Weights of a small GPT-style language model, trained from scratch on English Wikipedia.
Size: width 768, MLP 3072 tanh GELU, vocabulary 50257, 89M parameters.
Architecture: LayerNorm before each block, biases, tied embeddings.
Each number is 200 + 20 x the weight over the matrix's rms, rounded and kept within 0 to 999. Layers, rows and columns count from 0.

# layer 2 MLP down (transposed), 3072x768, rms 0.034, rows 2671-2725, columns 384-447
202,203,180,239,194,199,178,208,200,205,240,210,218,169,202,204,202,216,198,195,186,179,186,192,177,215,231,175,206,204,174,193,228,189,221,198,224,175,171,217,179,186,173,209,200,211,211,171,187,188,201,217,190,194,165,187,192,223,207,201,219,184,215,186
234,187,188,190,224,253,175,209,173,190,200,224,222,167,191,170,165,198,178,209,199,163,186,210,170,203,203,222,184,198,188,171,226,187,256,190,192,222,243,184,171,164,187,227,170,203,196,206,229,199,250,211,194,202,190,167,224,184,181,185,201,181,187,202
207,238,213,225,181,181,190,202,224,201,225,253,200,201,185,182,228,186,193,222,172,188,172,210,212,188,211,203,187,216,193,214,187,177,196,185,217,206,218,192,217,204,211,216,212,178,196,165,201,198,205,198,212,206,217,221,178,200,227,170,183,222,176,180
191,167,200,177,190,225,225,188,207,192,230,190,218,225,218,206,216,202,179,208,209,182,149,197,172,208,222,194,202,206,221,196,184,221,199,188,164,247,229,192,208,162,202,186,215,226,182,222,239,196,189,203,190,198,176,167,209,228,188,157,203,182,171,205
207,206,203,195,207,208,200,195,201,193,239,228,213,183,199,227,174,180,164,207,198,203,210,198,194,202,231,189,161,214,217,210,214,202,205,175,238,224,204,204,197,174,195,189,224,216,208,170,211,180,194,180,183,187,173,204,211,193,187,189,204,202,184,225
219,169,203,205,177,194,209,244,233,205,197,190,227,212,232,200,199,184,191,202,186,209,188,173,218,236,191,174,233,195,217,218,199,209,188,226,182,181,266,210,213,178,201,228,197,181,183,171,176,193,218,254,213,215,241,217,193,172,214,162,235,183,163,216
202,184,197,204,210,223,202,223,195,194,216,238,250,192,201,226,167,205,205,200,166,202,162,191,240,211,170,179,210,208,238,170,201,170,176,184,151,186,202,170,190,208,191,185,198,182,191,209,150,234,242,190,201,232,212,212,185,190,209,192,208,196,215,194
181,202,214,199,216,203,157,228,180,176,225,231,202,225,192,218,164,186,201,179,243,217,205,190,239,210,195,210,203,196,182,188,244,198,215,221,182,199,216,192,223,232,183,246,198,192,191,213,231,178,223,178,210,193,197,220,196,180,201,196,203,189,220,216
174,170,186,207,186,200,219,215,211,190,205,77,209,144,228,168,210,188,211,213,200,192,176,184,169,204,210,198,186,215,215,216,199,220,206,210,232,163,170,185,183,195,207,195,160,213,177,208,218,204,217,216,185,185,208,221,183,197,219,207,238,211,176,178
192,204,159,169,210,182,195,186,196,204,208,198,215,189,222,178,193,187,191,197,223,182,196,167,207,210,229,177,182,198,179,188,172,193,202,181,178,208,206,199,202,222,191,213,232,190,214,209,177,226,210,209,193,199,199,180,149,235,166,232,198,197,166,204
209,219,174,186,165,189,182,195,186,164,209,210,186,202,215,191,179,175,206,152,212,200,186,209,212,188,205,186,181,237,208,176,167,204,215,206,205,253,196,201,184,207,189,182,201,218,197,199,184,194,200,204,185,209,220,204,229,151,194,191,210,209,190,224
211,214,184,200,208,213,183,209,224,183,207,173,177,195,207,246,189,196,160,182,187,221,211,167,180,192,199,205,185,198,196,178,226,208,189,211,176,188,192,175,200,193,205,198,202,156,192,193,189,226,216,230,188,156,194,191,198,174,199,250,167,189,206,241
212,157,186,224,175,203,179,180,202,196,209,240,174,181,199,212,193,164,176,195,178,209,202,175,191,181,183,208,154,211,158,194,225,159,199,216,223,194,189,190,173,214,188,183,206,145,176,178,217,185,234,218,202,224,204,220,169,192,194,209,195,185,210,237
189,194,200,189,193,211,224,196,210,190,211,209,175,187,227,184,195,179,218,229,226,207,195,180,201,200,216,173,209,204,214,209,199,204,243,181,202,189,187,187,188,189,242,209,233,236,184,229,216,203,192,227,195,205,188,180,230,222,204,221,199,162,181,222
192,200,208,171,197,201,230,213,190,176,198,202,216,275,188,201,205,201,203,231,199,198,175,179,212,224,213,193,205,192,197,208,213,172,224,217,222,188,231,151,216,217,227,197,212,222,207,125,219,196,224,175,196,184,201,206,181,199,250,234,205,203,185,229
185,163,177,171,225,190,205,226,200,179,191,271,244,200,208,188,212,190,187,177,171,189,199,189,209,212,196,202,200,205,195,207,180,195,212,195,228,195,220,156,205,204,184,238,211,206,203,212,218,226,244,200,212,184,189,196,207,191,174,196,188,224,206,182
205,167,179,177,210,200,217,134,210,232,191,189,182,170,219,187,203,179,237,205,199,200,203,220,189,203,182,196,172,202,195,220,229,183,228,234,248,186,225,222,218,194,194,220,235,222,221,168,219,171,189,208,204,221,208,228,198,200,190,137,217,195,178,206
215,179,198,212,211,200,231,212,196,240,202,217,202,193,180,215,224,221,206,174,208,201,191,226,201,215,196,198,180,200,149,198,207,221,157,181,155,210,240,203,190,207,188,224,210,203,195,198,195,182,223,177,180,261,216,187,242,203,182,209,185,194,208,169
224,201,191,191,224,173,190,211,199,200,213,5,230,193,195,178,181,177,215,226,210,201,160,176,169,217,181,193,209,210,196,258,176,217,207,192,231,202,194,208,211,198,233,234,198,187,170,168,188,206,216,177,222,181,203,174,213,212,202,211,197,174,191,160
203,226,181,226,202,175,198,209,198,196,200,200,176,183,185,207,197,179,199,228,206,224,198,219,192,215,228,182,196,188,211,197,241,237,188,165,185,182,202,222,218,184,221,152,181,173,179,214,202,189,190,176,159,233,176,179,203,180,194,170,195,229,186,217
224,188,207,268,236,166,195,203,196,200,195,178,228,197,199,197,201,239,204,186,221,187,189,182,201,210,205,187,200,199,236,185,227,199,212,223,179,179,176,205,203,191,221,206,190,181,216,194,198,182,183,206,182,219,191,213,215,183,240,192,203,233,191,219
192,185,212,193,209,209,198,210,224,213,220,234,202,234,177,208,178,181,190,190,203,187,196,222,185,213,235,199,197,212,196,203,200,175,218,191,202,204,207,227,177,169,200,215,201,189,205,171,214,174,217,184,194,223,174,177,216,221,216,190,201,217,214,197
194,226,197,192,178,197,182,207,205,187,217,236,224,183,186,211,206,190,195,177,185,203,217,178,204,236,183,198,210,205,203,177,201,205,242,183,220,182,237,198,208,192,186,239,192,182,183,221,231,209,225,179,201,222,197,211,190,248,167,237,207,236,195,224
188,160,213,275,182,224,194,218,202,219,209,195,217,187,210,183,230,235,168,223,193,210,172,200,147,207,194,216,188,208,191,196,212,200,200,208,199,255,179,181,200,209,205,189,226,186,216,197,224,192,171,189,179,234,202,183,234,204,179,197,214,208,220,223
200,204,187,189,215,192,195,214,200,206,205,223,218,210,201,196,197,208,180,198,184,192,206,172,179,191,221,180,194,197,182,209,231,189,211,199,230,164,200,205,224,194,218,200,193,222,191,201,206,217,204,177,203,206,196,190,179,218,218,202,214,190,208,210
171,222,208,173,204,223,167,229,210,148,180,248,160,182,189,168,189,208,190,170,220,266,211,208,239,226,185,200,192,208,226,181,188,200,184,213,197,197,171,204,216,234,190,173,184,233,172,209,161,199,163,194,231,239,196,217,223,210,210,237,202,162,191,221
220,213,214,273,240,202,173,238,191,178,187,174,197,183,191,200,209,208,212,192,210,198,220,213,200,204,198,211,215,204,216,203,169,178,220,194,205,213,152,188,191,177,185,152,216,204,191,245,166,195,216,207,198,194,220,181,228,203,197,225,201,238,207,196
195,213,195,190,194,196,184,198,200,243,220,243,182,229,229,170,217,219,204,185,218,197,198,192,215,183,175,197,169,211,201,225,238,206,188,229,205,187,170,206,214,182,181,186,169,237,210,200,211,185,172,194,203,143,220,174,191,200,221,131,193,168,177,179
199,156,224,193,197,193,174,206,198,219,192,210,176,222,194,215,169,159,207,193,235,176,198,191,210,224,195,209,201,219,191,246,228,163,205,187,252,177,223,180,200,189,168,181,147,182,191,224,208,198,186,225,165,201,231,174,189,194,163,181,202,236,187,225
197,231,151,235,192,166,216,174,192,203,255,209,235,171,185,222,172,190,186,229,180,204,184,162,199,167,253,177,204,186,179,138,195,177,183,196,210,210,241,189,198,170,213,172,222,232,211,205,209,252,178,180,163,205,198,216,177,138,202,184,166,206,184,193
192,175,212,164,237,167,215,207,190,202,208,256,200,206,220,198,149,145,193,230,167,180,196,217,224,206,215,192,149,204,198,192,183,229,217,158,213,223,177,187,225,214,172,183,196,214,179,193,203,217,235,189,190,166,195,191,191,177,190,175,187,193,181,196
251,186,210,161,216,209,214,226,213,187,206,223,211,211,197,208,220,189,195,206,216,210,205,216,180,201,215,205,186,201,192,195,212,222,227,165,171,167,238,209,190,171,198,219,175,251,170,196,211,155,231,210,183,164,218,199,218,219,202,174,194,217,205,183
196,206,231,194,224,212,199,198,190,179,192,200,163,183,208,219,163,123,205,197,160,189,250,241,195,207,225,222,211,208,203,227,210,183,164,198,187,178,215,179,175,208,188,196,195,171,192,236,235,231,180,193,209,233,223,208,254,209,184,227,199,158,229,224
202,202,214,216,206,171,168,200,173,157,201,179,214,204,203,205,222,195,176,193,216,210,178,203,228,221,171,193,200,209,231,174,184,200,171,228,184,232,170,191,238,230,208,201,204,229,208,174,178,181,228,169,200,241,211,197,226,185,170,166,193,159,154,165
208,244,204,175,204,173,208,234,169,212,229,225,225,250,177,214,214,209,229,212,206,169,176,194,187,215,219,159,211,200,168,186,202,157,209,189,216,208,217,168,182,188,173,213,210,252,193,194,193,221,194,200,211,195,214,188,178,141,205,202,190,212,191,182
218,225,207,204,208,208,181,202,190,205,228,233,185,181,224,242,165,185,203,214,198,188,211,189,224,207,207,225,211,194,188,153,231,211,211,192,207,203,204,191,205,200,170,216,172,194,203,191,195,237,214,198,188,205,232,191,204,198,210,209,191,221,186,200
180,207,173,179,202,218,172,221,210,244,201,199,212,228,198,242,178,211,202,179,208,258,177,216,198,181,197,191,179,206,194,187,190,218,214,232,208,190,189,217,208,211,188,172,203,196,211,169,180,195,192,184,212,193,210,197,188,202,165,233,198,207,195,201
200,218,187,175,182,235,206,203,187,213,204,181,178,213,205,220,208,178,163,196,218,212,181,220,189,201,204,193,196,200,169,207,231,196,178,206,216,187,191,205,206,188,211,171,191,195,200,186,201,245,199,195,202,182,194,212,197,191,199,233,203,243,179,174
194,170,188,177,202,183,210,198,225,204,205,196,183,194,203,185,204,205,177,177,202,188,212,208,172,215,211,205,167,208,208,220,195,215,196,222,192,202,225,176,217,206,192,218,194,206,199,206,188,208,201,166,174,176,188,197,200,195,178,193,188,227,201,208
183,200,203,214,201,190,228,220,192,211,166,187,222,211,192,187,203,207,204,198,209,208,182,197,212,210,171,205,199,214,192,200,192,208,195,204,207,199,210,285,198,234,203,215,200,194,191,188,210,201,199,208,200,208,215,201,199,189,192,203,226,184,203,179
217,210,174,213,210,215,220,161,199,217,188,178,176,233,175,205,218,186,187,200,200,189,191,200,200,187,196,191,179,200,185,192,189,193,222,191,164,205,195,173,212,222,167,181,185,181,200,204,225,216,188,167,179,231,210,176,195,207,181,203,209,188,207,205
207,198,199,197,198,190,192,200,205,199,213,200,209,198,203,198,180,222,206,196,195,179,191,195,200,199,210,209,183,201,206,184,203,187,202,190,191,200,200,201,212,198,210,206,198,191,197,186,209,198,202,210,190,203,199,184,207,201,204,183,200,216,201,204
204,220,191,227,200,184,194,222,199,202,236,229,229,246,206,193,168,189,174,206,212,198,196,206,162,203,186,202,184,201,224,193,219,205,219,178,238,197,202,193,212,159,181,214,210,167,162,166,201,199,206,219,207,215,199,189,221,187,217,209,196,218,210,219
230,181,217,159,239,182,225,194,182,226,203,262,146,243,201,172,199,161,169,187,177,205,204,240,253,189,187,221,195,214,253,201,200,164,236,202,179,234,154,200,188,184,206,227,204,169,171,179,226,146,223,270,201,171,217,221,214,229,219,188,187,186,230,202
206,217,207,216,186,230,193,168,205,199,185,202,182,174,196,231,190,225,204,211,185,212,184,214,203,212,181,222,225,206,195,186,211,190,216,208,187,196,164,185,192,194,182,203,202,212,205,210,247,233,198,219,194,201,213,205,237,199,209,204,219,168,210,233
190,203,209,194,192,198,190,212,187,193,219,223,211,254,197,231,175,213,203,174,218,174,179,215,201,221,174,172,186,195,196,177,196,173,211,176,239,190,205,198,209,213,216,219,190,237,180,190,228,221,226,164,194,180,227,222,208,208,165,213,198,186,204,177
171,211,191,166,212,230,221,208,203,144,192,182,219,196,188,186,190,190,187,220,190,178,170,189,213,187,219,181,230,206,166,198,190,164,207,223,232,191,186,203,203,191,190,177,224,187,196,207,219,194,178,195,223,208,244,211,177,201,191,214,203,212,202,210
208,207,196,214,197,207,214,200,195,204,195,208,205,213,208,245,215,217,207,209,202,209,206,216,231,160,204,194,220,202,195,179,197,208,191,190,203,202,193,173,210,190,197,210,176,205,194,202,199,230,167,205,184,201,187,200,193,211,184,212,201,228,192,213
217,181,210,209,207,186,188,216,201,219,191,223,185,208,202,218,200,179,208,197,174,220,207,215,214,211,181,216,204,201,187,221,213,206,224,197,165,228,186,181,225,205,186,219,181,189,189,172,233,208,179,192,202,203,209,225,183,228,197,168,226,258,199,190
178,218,239,217,203,191,194,205,197,217,209,183,225,160,182,207,195,184,182,162,202,211,185,192,204,201,194,200,183,191,215,210,197,221,173,163,199,230,168,178,227,202,205,218,216,213,189,183,189,198,170,214,192,218,204,197,197,195,252,199,200,224,213,172
206,223,194,191,221,211,202,176,207,199,203,189,182,221,195,208,197,237,206,227,163,177,185,215,171,195,200,197,175,215,211,183,179,225,215,216,198,200,185,221,205,186,225,213,196,187,211,194,197,227,212,239,201,240,207,172,218,186,211,208,199,243,223,184
209,203,220,183,237,173,206,190,202,176,195,224,208,188,172,216,210,166,199,220,170,200,190,211,195,229,197,177,221,189,201,228,197,202,179,186,227,157,187,194,198,196,183,197,206,190,195,186,222,215,212,187,205,214,174,194,187,204,205,222,197,193,187,192
209,173,237,166,206,206,212,175,195,233,170,212,201,209,177,194,198,209,191,195,189,191,189,202,196,211,205,204,179,194,199,220,234,214,186,171,204,193,193,197,185,159,215,232,196,206,219,203,177,221,205,195,186,221,208,174,179,228,193,204,168,220,220,175
167,214,219,177,166,212,217,212,205,184,205,194,216,183,217,198,177,166,177,228,183,217,194,163,237,199,213,201,178,200,228,210,222,222,209,228,165,184,181,212,193,204,213,219,201,199,195,181,198,231,228,183,220,211,196,247,218,205,225,227,234,155,219,186
195,189,184,199,186,198,201,211,183,188,179,204,185,215,212,208,223,194,203,199,216,189,223,201,206,208,196,196,208,191,175,197,175,171,208,178,200,194,198,184,177,212,187,188,209,176,211,200,213,186,201,230,208,185,192,212,202,181,169,194,198,196,189,201
# layer 2 MLP up, 3072x768, rms 0.036, rows 2672-2725, columns 384-447
190,193,232,235,154,151,221,205,203,221,212,223,199,198,172,188,192,218,199,220,181,152,162,185,200,219,164,220,194,215,231,202,224,212,176,218,183,192,218,202,201,180,196,202,215,192,195,196,203,216,177,174,214,177,180,179,212,183,200,180,199,196,223,226
190,232,203,231,163,159,187,224,207,198,200,212,240,214,198,230,193,218,212,211,202,179,178,184,183,198,177,224,183,220,184,173,218,160,222,239,239,166,215,199,189,182,198,235,235,197,218,189,177,219,179,202,202,181,219,226,223,170,228,209,227,206,220,193
187,243,179,194,211,218,178,240,210,147,199,220,221,199,175,204,203,202,210,227,196,134,187,186,207,174,201,212,183,191,198,206,208,212,195,214,196,196,211,163,212,213,245,194,182,229,228,191,225,189,211,190,209,191,181,199,196,189,244,184,230,197,233,182
202,204,185,205,171,197,210,185,178,188,219,197,184,189,228,222,211,210,220,213,206,186,221,224,162,191,178,197,176,214,237,219,192,178,186,235,204,209,200,172,191,189,222,179,196,207,178,173,198,206,214,215,185,216,204,210,204,208,219,199,201,225,196,198
200,192,230,161,177,189,197,180,190,205,196,225,185,242,211,206,201,217,179,198,211,226,219,196,170,203,202,194,194,182,235,206,187,202,187,192,203,183,238,188,210,196,196,213,198,242,217,206,207,208,232,164,245,190,250,192,167,193,210,204,191,187,199,225
240,171,208,192,181,184,207,231,203,215,226,219,219,197,199,206,191,207,161,198,219,182,227,191,189,209,187,204,182,176,226,215,197,226,215,211,179,227,216,216,216,199,211,247,212,208,189,181,229,213,211,221,192,207,234,218,191,200,198,212,215,196,234,210
185,193,210,199,211,185,196,196,201,195,230,211,182,231,222,219,182,195,157,197,176,167,182,223,218,195,187,181,203,201,196,189,176,188,211,177,209,223,222,209,200,191,221,215,201,228,198,202,245,208,209,185,230,198,196,218,217,205,205,207,185,197,211,206
171,224,212,218,212,208,206,210,205,161,189,201,242,219,174,218,222,194,219,227,159,203,189,182,218,192,193,217,205,193,215,206,209,170,199,199,228,172,211,195,201,184,198,219,194,178,187,222,184,207,198,166,198,193,178,192,186,198,189,187,189,218,211,199
205,221,193,199,187,205,206,236,213,192,187,195,230,214,181,197,187,222,184,182,237,202,203,212,210,202,159,160,193,202,221,224,179,207,185,196,176,195,198,199,196,236,197,216,199,173,182,173,180,179,247,195,236,203,225,202,187,229,201,192,195,188,218,182
192,195,206,188,218,153,206,208,171,196,237,213,188,221,186,201,207,209,218,218,223,206,178,204,187,190,197,193,167,178,194,202,178,174,187,211,176,197,197,171,208,174,197,200,210,199,210,164,210,186,179,166,198,179,195,205,202,186,200,187,199,197,200,228
190,207,205,220,216,183,168,214,198,218,210,161,234,180,182,177,200,175,190,235,211,192,214,181,244,185,213,229,176,202,204,200,171,212,210,230,212,212,203,184,167,224,210,185,230,244,187,201,213,199,216,159,199,227,201,216,181,222,192,192,193,212,206,168
230,209,247,257,196,210,170,180,181,215,212,207,217,225,224,184,193,214,183,213,184,180,215,150,219,184,202,210,237,190,220,197,228,188,194,201,207,162,192,194,207,220,160,213,235,160,178,206,166,227,206,162,224,160,224,187,162,228,198,180,206,166,219,218
206,208,196,232,207,212,187,209,224,213,234,206,220,203,213,181,197,210,197,212,212,194,209,200,229,192,206,207,218,160,194,174,202,201,197,212,231,182,217,207,213,173,208,208,198,227,188,235,196,210,174,188,221,199,229,220,192,164,218,167,213,193,197,204
199,190,188,221,197,206,227,206,193,200,193,211,203,184,218,181,222,214,198,186,217,226,189,200,217,192,216,205,192,191,207,212,191,205,199,205,205,209,224,200,208,187,173,181,187,183,219,192,204,220,203,197,239,173,251,182,198,201,233,185,207,159,228,202
178,149,200,191,188,174,234,196,174,209,206,221,198,221,195,189,164,209,208,234,174,191,211,182,217,195,192,217,165,204,187,193,234,176,201,220,221,196,199,222,200,184,172,207,218,207,197,195,216,212,231,196,187,159,222,207,195,171,225,195,204,206,178,200
168,185,243,201,190,168,211,264,175,149,182,224,169,200,196,195,192,245,206,202,199,218,208,226,196,216,188,185,215,188,216,267,192,207,194,193,181,189,214,182,213,193,174,243,212,193,181,192,189,221,219,230,182,190,211,163,181,208,197,267,219,177,244,204
185,183,203,182,247,200,199,208,192,217,198,237,194,214,213,200,177,207,201,211,211,180,171,196,206,231,194,157,238,216,193,192,227,221,181,197,190,205,202,201,222,215,192,197,183,200,209,198,207,205,234,170,194,201,211,178,182,213,193,187,200,199,219,218
177,215,205,236,200,216,185,209,202,185,189,157,232,230,185,222,224,209,164,217,226,163,163,184,231,218,171,168,240,218,199,197,228,172,203,205,196,235,210,186,186,194,177,191,223,203,183,191,207,195,182,187,171,179,213,208,169,222,201,212,186,191,198,184
210,217,182,197,198,181,181,212,177,147,198,195,200,202,176,211,187,153,232,189,207,189,187,229,221,179,169,160,188,203,197,203,187,209,185,233,224,192,209,156,193,209,174,221,190,170,190,190,190,189,188,184,231,224,183,225,192,193,240,194,225,206,180,203
189,226,196,189,210,176,212,225,158,223,204,213,221,187,174,194,194,181,261,166,179,200,205,179,236,224,197,225,184,206,161,184,225,184,189,207,164,188,171,179,207,199,165,186,211,203,182,190,219,211,189,185,198,184,210,193,235,197,192,211,228,208,228,191
217,227,219,181,203,191,193,205,199,200,230,199,206,185,216,209,193,178,181,189,193,219,197,210,206,193,195,196,211,228,185,172,208,191,191,194,200,178,229,176,180,180,190,200,212,223,173,200,210,187,209,186,182,175,186,211,190,175,226,209,198,213,204,204
179,168,212,217,162,202,213,201,184,207,214,223,190,192,177,185,166,226,208,190,198,188,135,179,202,175,183,226,218,201,176,189,199,219,219,201,240,212,198,190,170,203,206,183,236,232,224,172,178,188,218,171,215,203,193,191,187,191,192,219,203,203,184,214
198,212,213,241,162,201,238,190,201,203,200,202,198,214,191,210,203,240,171,201,195,173,152,184,201,213,192,192,165,204,183,167,197,224,214,180,159,191,210,170,167,224,176,203,198,197,189,239,214,223,178,207,177,194,166,151,220,244,190,209,187,171,174,209
212,213,201,208,226,194,183,199,202,178,186,201,203,190,178,209,210,219,179,165,203,181,195,190,191,217,186,199,215,193,205,220,234,196,214,195,189,163,221,216,216,206,204,208,223,206,201,215,228,188,194,194,225,204,234,185,194,185,231,215,204,212,205,179
211,219,180,145,191,154,187,203,206,173,185,209,212,219,197,179,218,218,213,183,204,179,223,181,237,179,182,213,225,217,193,212,184,155,191,225,147,182,221,172,197,205,208,200,196,192,178,225,175,182,210,199,167,222,183,231,199,195,189,220,211,180,222,189
214,178,199,225,225,202,201,191,185,218,205,199,236,215,195,233,148,195,190,169,224,220,227,174,178,195,202,168,191,221,218,221,190,188,195,207,191,231,216,173,209,214,209,201,191,212,196,217,217,220,206,180,187,162,184,211,159,204,222,216,223,186,181,212
182,223,205,172,200,189,190,255,202,191,180,201,188,242,217,208,220,210,187,174,229,205,230,232,187,219,179,157,217,188,181,222,216,197,210,176,207,186,196,172,195,207,195,226,193,164,177,193,197,153,226,162,237,171,205,171,193,222,207,207,177,195,204,202
226,211,188,223,174,184,235,212,184,218,229,192,234,218,186,241,171,170,167,215,219,183,186,201,181,200,165,205,217,169,189,164,155,194,199,153,214,200,202,188,216,192,193,206,215,187,176,200,228,249,179,168,183,209,169,201,202,184,206,215,193,174,182,189
193,193,245,210,191,216,211,224,186,185,208,230,198,226,210,208,158,198,218,205,185,178,188,188,197,233,173,171,231,192,207,232,230,177,228,223,197,197,220,183,211,210,204,244,221,204,203,193,216,172,211,186,195,210,216,221,207,173,211,204,224,198,224,203
209,179,198,204,179,167,214,195,179,171,225,197,239,219,193,210,187,224,192,236,242,225,212,178,199,174,208,207,204,198,204,223,249,196,192,228,196,215,198,177,217,193,204,165,220,198,206,210,215,203,203,183,208,195,196,202,177,162,218,169,193,201,198,192
193,208,226,216,202,178,207,220,179,192,221,210,235,213,204,194,173,208,205,233,178,186,187,176,198,199,198,222,196,191,201,222,199,199,182,211,200,201,224,189,195,166,210,198,225,184,219,234,223,224,197,212,212,180,221,213,191,190,207,224,199,208,171,239
180,203,207,253,234,201,232,218,236,205,204,225,219,203,207,229,166,186,220,199,201,134,218,201,236,225,163,199,180,190,205,181,228,157,233,213,210,232,207,202,193,201,194,252,196,181,194,241,241,236,155,215,223,183,226,209,149,174,201,196,217,166,209,245
223,200,215,205,169,167,190,223,193,175,215,182,202,216,211,155,190,156,184,207,204,170,190,192,222,189,197,180,207,232,181,181,187,182,192,197,201,217,235,179,145,235,189,211,173,166,189,194,210,180,195,208,232,176,209,165,191,211,187,205,204,177,218,199
181,202,218,155,189,188,214,198,191,196,197,207,204,190,202,216,189,223,227,207,180,188,179,182,211,189,168,196,181,171,163,211,180,219,201,184,181,207,198,189,190,200,189,197,204,211,193,201,177,212,209,180,219,209,213,212,218,177,191,214,193,188,189,226
204,200,206,233,201,223,199,231,198,188,229,193,209,228,206,196,197,212,196,208,185,179,194,222,194,167,200,211,202,193,210,222,201,184,195,215,197,191,233,180,190,183,182,240,210,214,209,183,216,210,192,235,210,201,199,221,178,176,206,196,211,208,226,195
183,194,225,197,227,210,211,191,184,182,191,202,229,192,186,220,218,229,131,201,246,171,216,209,195,178,200,223,189,224,207,193,184,190,186,178,198,168,190,203,196,193,223,155,258,233,223,228,190,232,185,180,217,217,175,193,193,221,198,168,201,153,230,205
196,165,228,199,219,165,184,223,206,187,213,211,242,194,184,203,216,192,217,185,219,189,175,191,216,188,195,219,195,214,215,199,206,179,228,214,196,198,191,198,182,209,203,227,193,197,204,207,191,202,210,213,224,181,221,197,191,217,208,179,208,161,238,212
176,232,192,190,192,212,174,206,198,215,223,210,182,239,165,218,217,249,210,167,183,224,183,211,188,192,191,242,203,238,207,222,241,225,195,205,213,193,220,165,191,218,216,160,186,223,200,208,170,222,236,164,174,187,223,217,155,199,162,198,183,234,271,193
189,212,225,195,191,214,190,219,196,186,191,224,211,199,188,211,203,186,207,220,175,172,156,188,206,209,174,172,200,214,204,197,184,182,224,219,228,177,206,198,212,193,204,204,210,192,175,209,203,200,207,188,225,198,216,197,200,206,201,179,207,173,218,178
188,199,227,212,164,236,176,219,218,171,182,194,176,213,186,192,202,195,152,184,177,202,206,192,224,206,168,173,217,167,193,217,224,214,191,213,183,208,199,188,206,223,192,180,193,194,220,206,216,210,223,169,217,183,170,234,212,214,201,204,216,199,185,200
197,210,215,204,186,182,208,230,189,201,209,213,199,210,212,207,178,201,200,208,209,174,219,178,198,240,160,195,199,229,195,190,207,178,213,198,205,189,196,199,193,168,196,226,249,204,213,196,217,215,206,212,216,176,200,235,182,146,214,188,196,190,187,226
192,211,205,200,222,202,188,223,183,221,235,210,226,171,211,163,159,215,173,181,227,196,199,184,190,193,169,192,192,203,178,198,189,189,201,220,204,204,229,172,179,221,213,188,217,162,198,191,209,170,190,204,189,221,196,206,238,229,211,175,201,220,205,175
198,193,199,207,217,201,169,210,179,165,205,200,200,264,240,267,212,203,179,200,198,177,233,182,198,210,193,190,192,185,169,186,215,188,189,198,213,202,205,201,204,177,209,249,247,181,225,205,193,175,230,181,259,206,214,205,201,217,165,204,204,207,204,166
175,205,226,254,208,192,226,199,196,200,168,198,207,178,224,204,203,199,177,191,201,236,190,221,205,187,159,166,203,188,186,195,211,216,192,218,224,225,169,182,156,180,210,174,216,220,206,199,173,210,184,196,219,206,206,199,199,212,180,203,227,190,220,217
201,188,201,219,198,172,201,251,196,217,198,201,228,216,189,243,199,183,191,191,176,223,210,172,201,206,175,198,207,217,187,201,224,196,225,160,226,191,211,189,203,213,195,232,183,201,194,204,199,199,175,198,194,155,204,224,205,199,220,244,180,229,180,193
206,187,214,227,196,206,170,177,207,223,218,180,199,192,179,197,200,193,231,196,158,237,179,206,209,190,183,193,228,219,229,222,198,150,232,174,220,197,192,175,215,221,209,211,171,195,192,205,199,233,177,149,221,182,226,203,184,216,196,202,211,197,187,204
209,192,211,185,189,167,233,223,172,195,232,229,226,225,200,218,192,206,179,194,210,191,216,200,193,199,193,172,171,208,181,200,199,170,206,189,187,173,210,166,217,184,194,206,208,212,199,194,238,200,190,203,165,193,217,202,197,169,209,204,205,196,223,245
189,186,222,187,214,204,206,215,188,200,186,203,212,247,186,211,167,238,211,207,265,209,194,217,204,218,185,189,218,204,186,247,213,223,210,234,226,208,187,197,186,203,207,181,203,180,204,179,200,197,216,232,227,168,199,216,213,217,212,211,221,227,191,185
179,213,199,183,222,202,207,194,192,195,208,247,225,210,188,160,207,211,178,207,183,213,202,207,185,203,187,214,182,191,193,200,206,204,238,211,217,208,220,203,199,163,214,201,195,224,205,185,239,204,174,220,181,239,154,178,203,200,208,191,209,193,230,186
201,164,211,186,180,190,211,199,196,211,199,209,216,179,197,213,197,170,216,200,206,224,205,196,224,210,211,189,229,195,195,217,211,197,189,154,190,195,203,213,211,194,150,180,182,187,203,192,217,199,212,159,191,174,193,199,189,191,196,194,192,168,196,204
182,226,181,163,218,179,206,239,219,180,190,231,207,198,195,167,186,197,213,224,200,222,204,216,189,206,197,218,201,203,177,184,224,204,196,227,207,168,205,196,233,208,212,206,214,188,218,198,219,187,233,196,200,221,214,184,188,204,177,188,200,184,191,220
206,233,193,205,233,203,216,204,211,166,206,213,238,214,198,182,210,228,200,187,224,190,220,182,224,205,177,230,170,196,204,198,205,199,209,198,210,188,189,180,146,190,194,205,215,209,204,210,185,191,233,214,219,215,212,199,196,218,225,213,202,220,247,210
214,187,224,220,202,175,210,196,202,222,170,185,242,189,210,187,177,163,215,212,182,202,165,191,205,169,199,209,220,202,222,198,179,204,184,172,178,202,181,188,168,179,191,179,212,178,193,209,178,231,188,182,186,196,216,196,181,212,237,212,183,154,211,201
202,217,189,222,190,214,182,216,185,208,169,174,197,182,200,167,212,168,201,225,185,188,169,187,204,205,208,213,203,204,184,202,206,186,207,208,223,198,248,160,145,207,234,214,211,192,189,201,226,195,178,182,200,209,188,209,222,246,246,178,217,213,228,225